Each number is 128 + 32 x the weight over its row's rms, rounded and kept within 0 to 255. Layers, rows and columns count from 0. Numbers have three digits each. The size before them is the row's rms in percent of the matrix's.

# layer 5 MLP down, 704x2816, rms 0.0546, rows 632-668, columns 352-527
099:094119096129090137088067071122148085153123096113126151131125144162169090068100138096159096132076140094161132119170106167158135133141063149195202170097143086150166147087118104129108223108094142119121112143116172107172191122151122153109111141159145124161104129084099137116149053124071160091136133089141255084122121098145164145114159092075147121162124090144104196137105114113095088180103110099110116145157085109061188123107093199048132125121124112140104162152130117079152146198131112153163168144180126092148082193184126062132101166
101:169133109164151094134123184147106125118110115198078133170117155118170127144131091103159125127127113143202170139137149148131151191121101075131132139143122130136186116105126099106132129150101153072188138140145161174077045103125150156211144098136103162149091131149086142218147059135142128143167120095099112120158123094113111144109132083147158088165174083184178097113130127139142117087170098120158117130052123123137134145121154118060110115165127054129124107149171121108108172152102164154128146127139094124116198125149159096093074177
100:123184184185121076181089129095084144121146152101126110168164161125150148103120103173120112191135138164158130148124072073157129110108118208123130075078145079076127101136124132131087129131097121154174140109146155084107115083151133131209125144126181127150090094156172167070117091136140154124145141143076117154119068116156129127107106177160112152215123124163143096160167168132141114107127141119148091155080134100083072154107121137117130137071129086121043135135201092140120136171168176148111185148163187100110163157103146181055122124
102:145158136156054094118106112118090130182155136152142138140143123094106140149078118183098114085078116147134109139153182129152116151142101173180133144144094200099139091095053090099159167165131102093161156115158111100120153164087148067131101085106153080196207094148130103169108097174140160125101106146063108134114127120102139120095097138118149116121151142108155107126123116111155047100095130118150115127138099193121117139146162143133146114182148123094103190122201086108132093111118106112139139052143114137152100159106158094091125050
125:164150134109184100086123104092122115078150166113162060112121141107110191085141137138113087133126122166123112128178081062100135135114147078153144083139113182189141149088134116140084135135110145138137102102166144157118137098160142146119115090131078092161152125082119115113135091108148097104112160108107139076163134152102113168056149161146168081149121114188099098119096149147147115087150094154141118153191118103140129124079084017165115157130139110139103124163073139144117191144126129127135167189153085123130129141146170108150104132
099:124153167134131128096114154119165095087074152157144115102159100173182106094162062119074136154101053081093147099147155195135137117093143147136132096147111118155133155090146101120133119084206155087100122147068063106163110157088103073102068119121124126143189156125168094124140083090052117117130136148083146122127173091151161186119193138082132110111123146141103125118143098095184117127121134113158138111115126172112164118141086144072182158173143081128108126124112108143100158162109162105169125147135156141098164080121117063176149169
099:056118122099094162123165093213154097140064127084106174146106130103069107113130109113119097115188079141094082136188171040126136138087102170087148118099111073078117188115098093094087123162127128143138117162096174101102136126131153131078107141159184100086095124096136201105126099177187102103144089096111139114175106148067167103085125107077101116130132196145129143150162150124054162156157075105142155147116114139087136077099134112156177122156088068171145141152120099154128122135159160112120126140164145066087182144141069136161111173
105:133130094168133054068181120074154119139144129111170137146131166111134173102111089129108111121131070119061146158103103135093132084157127057111147115126221178088135198168175119158110124153111162166130108105174085128095141136092101128115107051091084090146086123107159105133095107069149057178188143124133097105137140129178185139103182122212056071161088133149107137137143097141098121119123172140165138167202171131110123085156138109102099088134123099098114121105108105121081114074130141149120133067105138115114089162095090137139134090
097:099133113168169094115187113151193100120255145128119140125128109135147107124130159152073125155119110089200094115176101163125096140112172146135105085146175118118177152126077114121088121117126114168117146167129079164147101108120148167112170075171096103150112141093201098122099168134139148117104157065118135096123098129144063155162117137056152102148123167138140099085186172082169120103091138158107094137109146074131121102104114099116131101125122096193151092162116133103114107131078085117175151120119111080129119044133071157168095135
101:111114087156078145120174149136104084151173105076080196107148128133096094105139094120119119118133210151106137124073124165170109134135107101163149142109092111138156104104130119143078167111105125112152139133164162162105104196132120091130180098115156158112176130120144141202152146151154170177120147176102079097144098154127155080235103112148116159155173137149112107152105106121102210122167100098123097149101133097181121102104143163089176115136119195161097123158062178175100130183139098156148138075097064179126144112196152127144165158
098:047151113124159184202176105083106124086167104115114128130136059149108199117114106124131133141101157160086155136165107139080108108158178090114095074148105106141157111078175129158139139111190107153093056179155082131111152175126148078115154111138159161152129154186101126086120181131098106178133105126179117109128096171112129075147169121090176132060148127114183157139131107148125185151119079143147121109117136174140156176083119112081159168138116155135143124054061103180146174106137146110135131199111121121140125151160146107145095103
101:108122113127078147172162092116154108128179142158134055175091154136152166138116130129117110121145132196073102105056195136071112124143149119124126107155158165138151119166098113120117133055154126105131058114123122092148129175159070203168138103093136130165119154148119138065110095150135123097115097097095145157087153137077118155117114144138194128091108089142135139080130161064148166084143171118098114163129118139094136113151156098074151172164168163083097143117108147145120143071132167103118133110154169141132158148115087107145128167
102:104141153169126131179099196090151193117055133120122156108115085226210102137193099160111182179091177105168116138106145162133129094180137111095142120136120140119096101164108162119081132104166152167124207095158170083139142099185105129111117132094178119123122141073117142063107139123120179136100141096192148087122079072107090166145148113124101083108126146137114114146102064121138133082152125156106157146104116166173134170096074092101169087116127184118100078099174120104127109112177163109134103099171090093104077078118083120131144124
107:144111081046102147124117150101102118146098133104079140117101130088132119122133166137118123162110166127098127105115178140146202130131152105065128071120127146131162149082154069150130167105147162165114114158097167188186150083073149105113107092134185150083133163115063104153081143142119127167094136098145140103188154157144128127160133153159158131126048122189162190078107142158118092154129086131127096170102124166151157089116145143154130169151113058151128158141119116129107170130130161155082083106108079141096068102100117119149139105
101:135136086098175122060104133170147127114148090141105131152076125152192086174082114153129157073120089079127137082103122046149135149110112156141130163175117110160151177145157149119107082076139095110099191080080114086117106122153096144162080055128119122101119143163170162095091127069148180137123132171104128142116112113103147115110175168159039156078121111123140125138107125150094133120115077149122105126160127108122142134111135110178141134125212148116163125094113161169123111110154115150113085148225115096119119131169096157148103149
097:115102113114173133075080120185110101104097145167184173115120087159084124110121127144112096123127112177102082132181090170146139127147177130166134107105092147076094117107100107140098129090126117129138198083192147163109135161102091103156116138131102149089107087110067100122100150114130132128170136144146155115115148162084115137090125126196136154151141081141152157148167101090125065137135185077084095118119169135149143131072134157143127149205198160074112079095177180085143102171147155120137147120095155122182127079100097114112216150
109:142109181110168106101074160035078123093136176137139153159128147130149189102170147105130091113082134098113130110080110158093146138129117140163158087131136144135131154132192147166153067159090107097193086107122166064102043148172143099156086077093076153089176108136154157121137120126106089166091131102056101174111172159117037169097128103138150177102113119157139137136115158121142143177137150130191145126135113093137110117154124088128158134107139144089101117108092152136120091149127127092121116059034130145144111214133101138129153150
103:162132081066076131172110088133159071120194113185096140080134183108154112123151075103101111147183089127117186179114092162153149102152164159147114100153106115092170121113100112105113172152135098146095154147094207125096078134127098151182112113108093174159121146103149164125078090122109168078097151142167174149064136102126111094110090119111113120151055076076076119145100096174154151049164131070166135146151156112164098134142121185154121151189112183127143148108182170129133148089150110132043112150153127136095068110119151063122178086
096:164155150149138154109126082117069143160141082061123138092157160123119181090138132099163152133172108206147039138145144101148111143136072103158110159166202127155170152116133104114178194133125138174137080110099123110112135132143112071139086099118104120142147111177203127128119098075102130148159123127087160170144087131061140130120116155152147126140162088143156131162109141117154171160117111073076130171163105188159125088129165095178109122147088122119152093178156133089123081146144106143132149110144122080078118100126111053143126158
098:143168162124163172147173108183125124126116130143100153138181146170107122163165159140149115184132070131076112160158206117103170166083093170116094122153146158111147108106116175136084093102103184198092136166128122088116162168155171177069136078137112118146134123160103117164177193166073118172134123094195156152108124124099095125108144161134176127156088136111172112165131175160215120099147107125112103102073109133156113142132126094198128154217154173128120151145157136128122147099128122169126130148126102141089107120130179145158164063
100:100103096119103174119096147155124127154139142158100112078140143135111124132143079090142108204161093155122167101124149163165137120133127087167065128125114150136120189113123103108081143168097069160179159152092105091114159161122122109118125152098144067094180112144098156135170204149106126126102096199105104115172114079153164114145080102167115159138159091169127098153139094173124143127098118068187111179176089104117163153176135117136117096127100060137132103137141122121125140125118163084099108106128140173155064114132081133138103128
098:144118156084129120087170119098111141146076133109105123151119136146150086103135126176110138105138085092157157091098137116144131109128094076159094160077120148116062147135156114119192096137089130120114072119122132134089142096163129133104169141068164124092112102125168166188109108175113165142080091080104109109128095145183139145101143155112123114171159133089104109111151169142136104086162192144111122108110084131122083129161104075093142104058104164117154108150107070142111125153168061176121115122155151130138163142086098127122156080
101:119040105153086134085127114127121167102000125166093104124088132109116143165109142117100130118103134144145161108102134127123109091160127115110101152153190133185167143155148083132098101110153107152099176110171072090133093118177149065129121150088094118136169100157134057147166110191128108134150069128114137164150137126119162164134145176143108120165163089122131122199145148060158082173138157124142091147132067096129114147048059141169078065165134187166089199108107113139170093223153115065140157181131177157130077105120154084125159137
096:149126113135166152149161183182109073120144131055114132113082143117132117125122116119149092113131132148116176081098146155091155097194080152146165126027159129160139072135146128174134093055164145119152159130098121152125112128142114114146116131141133141166160129150151153141076135186135132134167169118161083113178128183099178139136114140124161150146129109122173072110130123104119133090084160100113132097108106139140093120138100159134104103190123137163121169200093096124117146157127130117091143154089096117118112130123104154165180112
100:132090120140155084156125109214096128093119141103109070171104170123130137153161157066090089186096091156172066109166154089122089130179056123133099170126122134166165107132141054133076118170166079149132099147074152143172134129161102117070125169089085114135143111171087151103160140107136136107114149155138124196074105119165116165176099110145133088153185115142145095130150108122128167167109163098122134167135117140154228119167098087055112124137173161151134188075148146114095095061083054118139129098118089108115122108138062175155153159
129:103136154119124168108118138115089158156115103102121148140134131116139161158170150122075148138121170164128149169090116144173157098086138168137126129076134134170104108076188129163165152097158147088133114152130125107115105156129159137131126076136105126106131164108128126123109137117123111080161049069154169110109105157087131089141112159143128136128143160165158138127089152100137167120125116125151147156137104107164056115133126112102168151118101101143116144107156116102129134142107109115118113092152183171068123154174121141098120164
100:162056133133164085145091164117115110111102130171138161092103081154129098188171146154131118126148148073139153105175154155103151183132117168143137110150166147136153152145117091169128118169109126113154075166150141112096070175112121162161148138151140139153160112120122082130118163116104137136121152139070103173074117045157151164084147175117187130162100121140079131143113107128125079195096164107163118162079150101123109140090140128091150091047171114144098136163158150141119115148184099115155070061162116154079095083152152182090131145
102:112152093105142160094090078108111138177109156149206093097054118126139138144125092070131101191080133153156144110138162092131138132136133160128145118108129139190124132122127169132114110129151120118198064174174089091055114127121146180126176073144101090134119157153125153136144114145140177101156127074105055118106110114109132130152143139207136157090106112172119135223113163094117105049134116139132126150121125086082102093115108158152154147154100172156080104123167164136112123100163128178146170114157122140096162147172132185117122138
098:170107163156107100109130156135087126122118122123180171108139115120131090121152148162142118200118177170092124122129123108071119132097087128119133088071156157133140104139147133117081120180180093134162099186143146085126140158132111170090094176126146128144131146116161093090081120162111073137122088145103120140178100131162123096112088080210128107157130128131171120137108166173165114108145115150152092130140094159089121097096092150111095140198100107110090206150143143107200162113144162174106091072117141057208107135073136138100181132
101:136153103147180110129078147083146163164168188125124096140206106138170122111119103145125156102134147097166162120111162137123126134134031085150155090128148137132081139139151121098176081061141065168130049097113187100170138138093104100085110181126132168117147168170111179107133130121184166118082120109116104112089076122073112096107141137098161115108125108187101126096136169140188063123189104161149167129143112127133115126138152137118151142037156037133167120127137140125078134108183151089144145168093116185204128183111106125130139149
102:104139193133127124114078064152095207128116152153162127111158105087181080129128147070114123141136152136180161166114123160095138129144148087096057144113165089180144106137117131126159141195084117165127206101163060124089165126183111138150119126116141198177079167145190085141122106147148112194162155100116109119187121109119075127115154133148135123119123120168081128153134080131131082109145129148121129130079125173084157135103155109125128173255113149179052187099178142054172114181122085064074160127151090132120107093119128175161158054
100:127123132089118115132144105122130159106177118117133172133135149116154150137109163177138092135153122123117166064109082101085130082130093098099100064110152170135124149149147124158134175149131115103146090151070084182146096096096127127095146156121164140150223087137143163113157188140180163134150114116140133170111135147111146131117076124129126123156072134107093125116104154154101174077097113068141152113132197073144143070111101136152145151127151134135131127124138100130134120072100153164147141132131122156125075116126134118125129074
099:117156109096063153083126105079108159129153123116140076057117113132162101140134114154082167098156122142119101101115167131127140077082070179099189150120108097094151146108085085148165104121140112134125145065111137070147106104115154142107126168126152156061103083112111149131107157124103148077146152131135138122154111094101160112093120146105115145169105175144119112126108109085116110115110151122149162096138126119102137108165134076126139141134120111113155079074114138142170087087146087114154136164119141161149092116072172053142126117
103:121100192079112105232112118124186083099152178081090125144083102129161162115118101124146155142142122177120134138181095120099083134109141109078151164097142192109185071095105152063153141205103145146146140137087105180133141109158150184171171124141087144097174164124170073094131105156093130157114224180198058132094164107095097153089147126157154107155191124145097137139122135106104109120160132113111185146124088097138057162184169156113141119150128196155099148122172171104150147159160159124136174112100092112126155138099080141127197137
099:146104109102156139155135083102143100174151180125154098124150120108099079175142159157132103103139123148142128155074163113151109108192160153137077164121152146123121170150127125089108130124077070160103114148126111141153154112123117131056173103123175131139177113120095147173126145162156174137140176142077185112107139151114036092144116140076137112170136131114117177118133115139139085101051089111141179124101109129113062126191113155113134148163191141101161109111135166113112067126127110132141187151155100108170153154108073094101130133
099:103135099093089083116133099085179128093210070116129112086110120127087134138108079188122125150117152198184112113106115102098046124113124075134187104180102094188180172128180136077116151101128116132131073158056136127113069081061163078164139124085057127129176123127108104082133124173131122108189114107178152181113106106136131091109096109162140147137044151230076172101099170099181142093101086092089104148118057101129108034166100135119098138196102084103151166075145117124131189104142135097145137082091135154152068119138093121163132124
099:175084184137148129121090132096136154155106141135158114135179118098094128176105139089110120089107080140102072149111110116132143154091070110120098108075135191186105150138132128163131144162062172097165100100116136157178145156166147129133093127125171169111180166138141173102151137119137126096165100171076102170168113119122133093143092128112144150089107188144163073123136098165097123157174107080100137063146114117130182124111096110107102146204144145110151118213177144099148088124082164143132147152097130107121183100148145117133086137